{"n_layer": 10, "d_model": 192, "n_head": 6, "n_kv_head": 1, "head_dim": 32, "d_mlp": 768, "vocab_size": 2048, "activation": "swiglu", "norm": "rmsnorm", "norm_place": "pre", "norm_eps": 1e-05, "positions": "rope", "rope_base": 15300.0, "rope_fraction": 0.75, "qk_norm": false, "attn_scale": 0.177, "bias": "qkv", "tie_embeddings": true, "parallel_block": false, "init": "normal", "init_std_qkv": 0.0358, "init_std_o": 0.0, "init_std_up": 0.0358, "init_std_down": 0.0, "optimizer": "adamw", "lr": 0.00243, "beta1": 0.9, "beta2": 0.98, "weight_decay": 0.14, "lr_head": 0.00722, "warmup_steps": 362, "schedule": "cos", "final_lr_fraction": 0.03, "batch_tokens": 65536, "seq_len": 1024, "doc_mask": false, "train_tokens": 354700000, "steps": 5413, "dataset": "wikipedia_en"}
Each number is 50 + 15 x the weight over its row's rms, rounded and kept within 0 to 99. Layers, rows and columns count from 0. The size before them is the row's rms in percent of the matrix's.

# layer 7 attention output, 192x192, rms 0.0659, rows 0-14, columns 96-191
103:26 54 63 54 58 59 71 36 34 54 42 54 64 67 50 52 37 34 74 69 36 63 43 43 49 37 45 45 64 53 62 61 46 56 44 78 67 53 33 31 30 68 39 58 59 38 36 39 52 33 64 68 61 73 81 60 35 31 28 37 58 43 54 57 43 37 51 62 46 61 41 57 41 47 58 65 46 49 51 37 48 50 53 32 36 48 08 36 43 55 41 39 38 79 62 47
090:44 34 82 65 45 51 56 32 45 25 24 36 46 61 61 59 70 63 62 42 45 65 47 29 11 62 43 65 59 54 44 47 61 57 52 41 47 53 59 57 22 45 49 49 50 81 48 52 47 66 27 30 32 48 59 52 45 64 57 48 56 38 49 55 43 33 39 51 35 39 60 51 70 60 49 65 63 60 74 62 29 85 47 55 53 33 74 63 24 61 29 42 54 52 53 66
080:55 31 69 63 53 48 85 43 59 55 36 46 24 74 50 64 75 49 57 36 28 43 56 42 46 39 41 39 48 47 11 44 63 66 62 85 72 65 50 53 38 25 40 54 36 56 50 33 69 40 45 53 47 37 71 47 32 48 40 63 65 34 26 45 47 53 16 48 40 56 33 49 31 54 50 48 46 52 38 31 35 56 41 51 26 32 29 22 20 66 45 71 94 66 61 57
097:33 55 30 39 65 42 51 52 31 66 77 62 55 63 76 33 47 57 57 77 44 58 73 74 39 54 85 56 70 55 58 48 65 55 45 69 49 54 63 38 35 75 50 74 42 47 68 40 43 44 72 57 50 54 51 40 45 59 75 35 42 43 36 28 61 60 20 65 55 52 38 64 35 40 50 64 34 49 67 28 66 58 49 48 58 44 32 52 64 50 52 44 51 65 37 51
094:57 36 60 51 58 64 33 78 61 68 12 37 60 39 97 45 83 60 61 56 43 41 42 38 49 79 61 40 43 36 47 56 39 45 52 57 56 51 28 78 72 62 49 36 58 59 63 51 54 73 55 58 47 52 41 46 44 66 58 45 49 35 43 62 60 61 32 49 26 63 34 53 55 35 64 62 76 43 44 44 20 50 41 57 28 45 65 30 63 35 41 75 06 65 41 44
092:53 45 50 44 60 42 34 51 36 59 53 34 30 62 33 45 60 58 61 18 58 41 50 49 42 62 40 39 24 55 43 48 62 48 43 21 38 47 56 60 64 53 55 19 56 79 56 68 55 75 45 37 47 26 49 54 52 78 66 43 52 48 59 43 66 93 64 37 48 71 41 30 67 48 60 40 46 44 35 52 05 50 45 26 68 32 99 63 22 66 28 67 23 52 53 44
111:32 45 32 52 38 68 24 22 65 43 62 65 65 43 45 20 56 73 66 57 54 42 72 39 53 66 33 70 58 67 72 57 34 51 48 58 44 46 59 42 49 59 60 68 63 36 69 31 56 38 60 54 39 38 55 48 50 50 38 57 40 51 49 41 62 36 37 64 31 58 42 44 80 60 48 28 38 54 57 74 63 71 75 34 68 59 26 40 60 78 41 45 43 41 43 53
086:52 42 40 46 57 61 59 61 36 65 77 67 42 42 43 58 30 47 49 27 41 40 57 44 45 52 68 40 50 58 82 53 55 17 45 63 85 45 61 52 53 68 53 67 53 34 13 46 34 54 39 34 42 47 50 37 54 38 60 45 49 40 55 47 43 77 59 69 48 55 58 69 30 60 29 56 66 43 61 45 80 50 64 64 70 64 48 85 61 40 46 36 39 55 63 67
095:63 63 64 51 51 58 56 11 99 60 41 37 64 82 42 50 49 57 38 40 33 68 51 61 69 46 57 59 80 69 49 49 59 37 61 53 27 43 68 46 92 76 58 52 66 63 63 27 67 60 33 25 51 44 46 58 51 56 36 40 55 66 24 42 49 56 65 37 59 42 43 46 44 54 56 68 56 53 32 44 61 45 30 59 31 66 76 64 54 42 57 59 72 50 38 53
094:76 36 56 24 55 50 42 40 52 55 37 68 55 49 79 53 52 57 62 24 42 34 37 41 28 65 61 43 43 42 41 54 46 46 56 49 40 67 41 46 35 43 53 44 40 46 39 36 38 42 58 53 51 47 40 47 35 47 53 52 53 40 21 56 79 42 56 37 56 70 31 56 62 56 29 33 23 42 45 53 31 21 30 50 66 66 84 69 33 31 59 47 55 45 49 59
115:61 54 80 37 27 49 56 46 63 28 52 40 45 20 26 32 39 77 47 57 30 58 57 27 52 74 64 61 65 61 43 50 16 49 71 17 39 55 72 54 48 42 51 16 54 56 23 45 53 52 60 63 50 48 74 55 52 88 31 69 65 86 57 95 74 53 42 63 26 62 59 63 30 47 52 47 52 47 53 49 58 53 48 33 63 54 46 48 11 51 46 62 34 37 38 53
108:50 59 64 61 63 44 71 62 57 54 37 38 66 59 41 51 58 57 37 39 41 33 56 35 58 53 42 36 60 59 45 54 43 32 74 51 63 62 55 58 63 39 16 59 61 46 15 38 57 39 54 48 44 24 68 69 41 45 41 31 74 35 37 71 54 62 53 56 28 49 48 31 33 21 80 69 21 31 68 52 23 36 51 43 40 62 47 68 49 82 27 30 50 75 50 75
090:56 62 39 47 60 58 80 82 34 75 76 53 59 84 34 46 55 53 47 53 63 46 53 49 46 57 60 48 22 40 48 52 61 38 61 27 29 64 46 44 57 58 74 41 72 39 64 50 42 55 64 35 59 41 36 68 42 62 43 71 61 67 26 33 28 82 51 38 70 53 56 38 64 45 59 46 70 13 59 77 19 35 40 46 59 36 40 51 72 39 27 52 40 45 21 34
093:42 52 32 53 57 63 17 44 72 14 31 47 65 49 65 74 32 32 59 59 81 69 55 59 29 38 39 62 68 31 41 57 34 68 35 49 88 80 46 43 34 65 38 48 47 50 60 63 63 38 48 47 63 70 42 29 61 62 48 60 39 54 63 62 59 52 40 25 39 38 30 40 42 16 43 57 49 52 54 58 51 32 43 61 25 26 45 32 64 77 17 53 79 60 59 47
105:29 52 47 49 60 44 33 50 36 32 23 56 58 46 57 73 46 35 54 56 86 59 66 61 50 47 63 48 75 55 52 32 58 47 45 56 51 24 58 52 48 43 43 61 63 68 53 76 51 38 46 46 51 48 46 57 58 22 53 58 45 54 28 28 49 27 35 36 39 51 56 59 42 36 60 34 33 39 55 65 44 50 32 42 90 64 58 42 65 46 28 53 32 51 63 50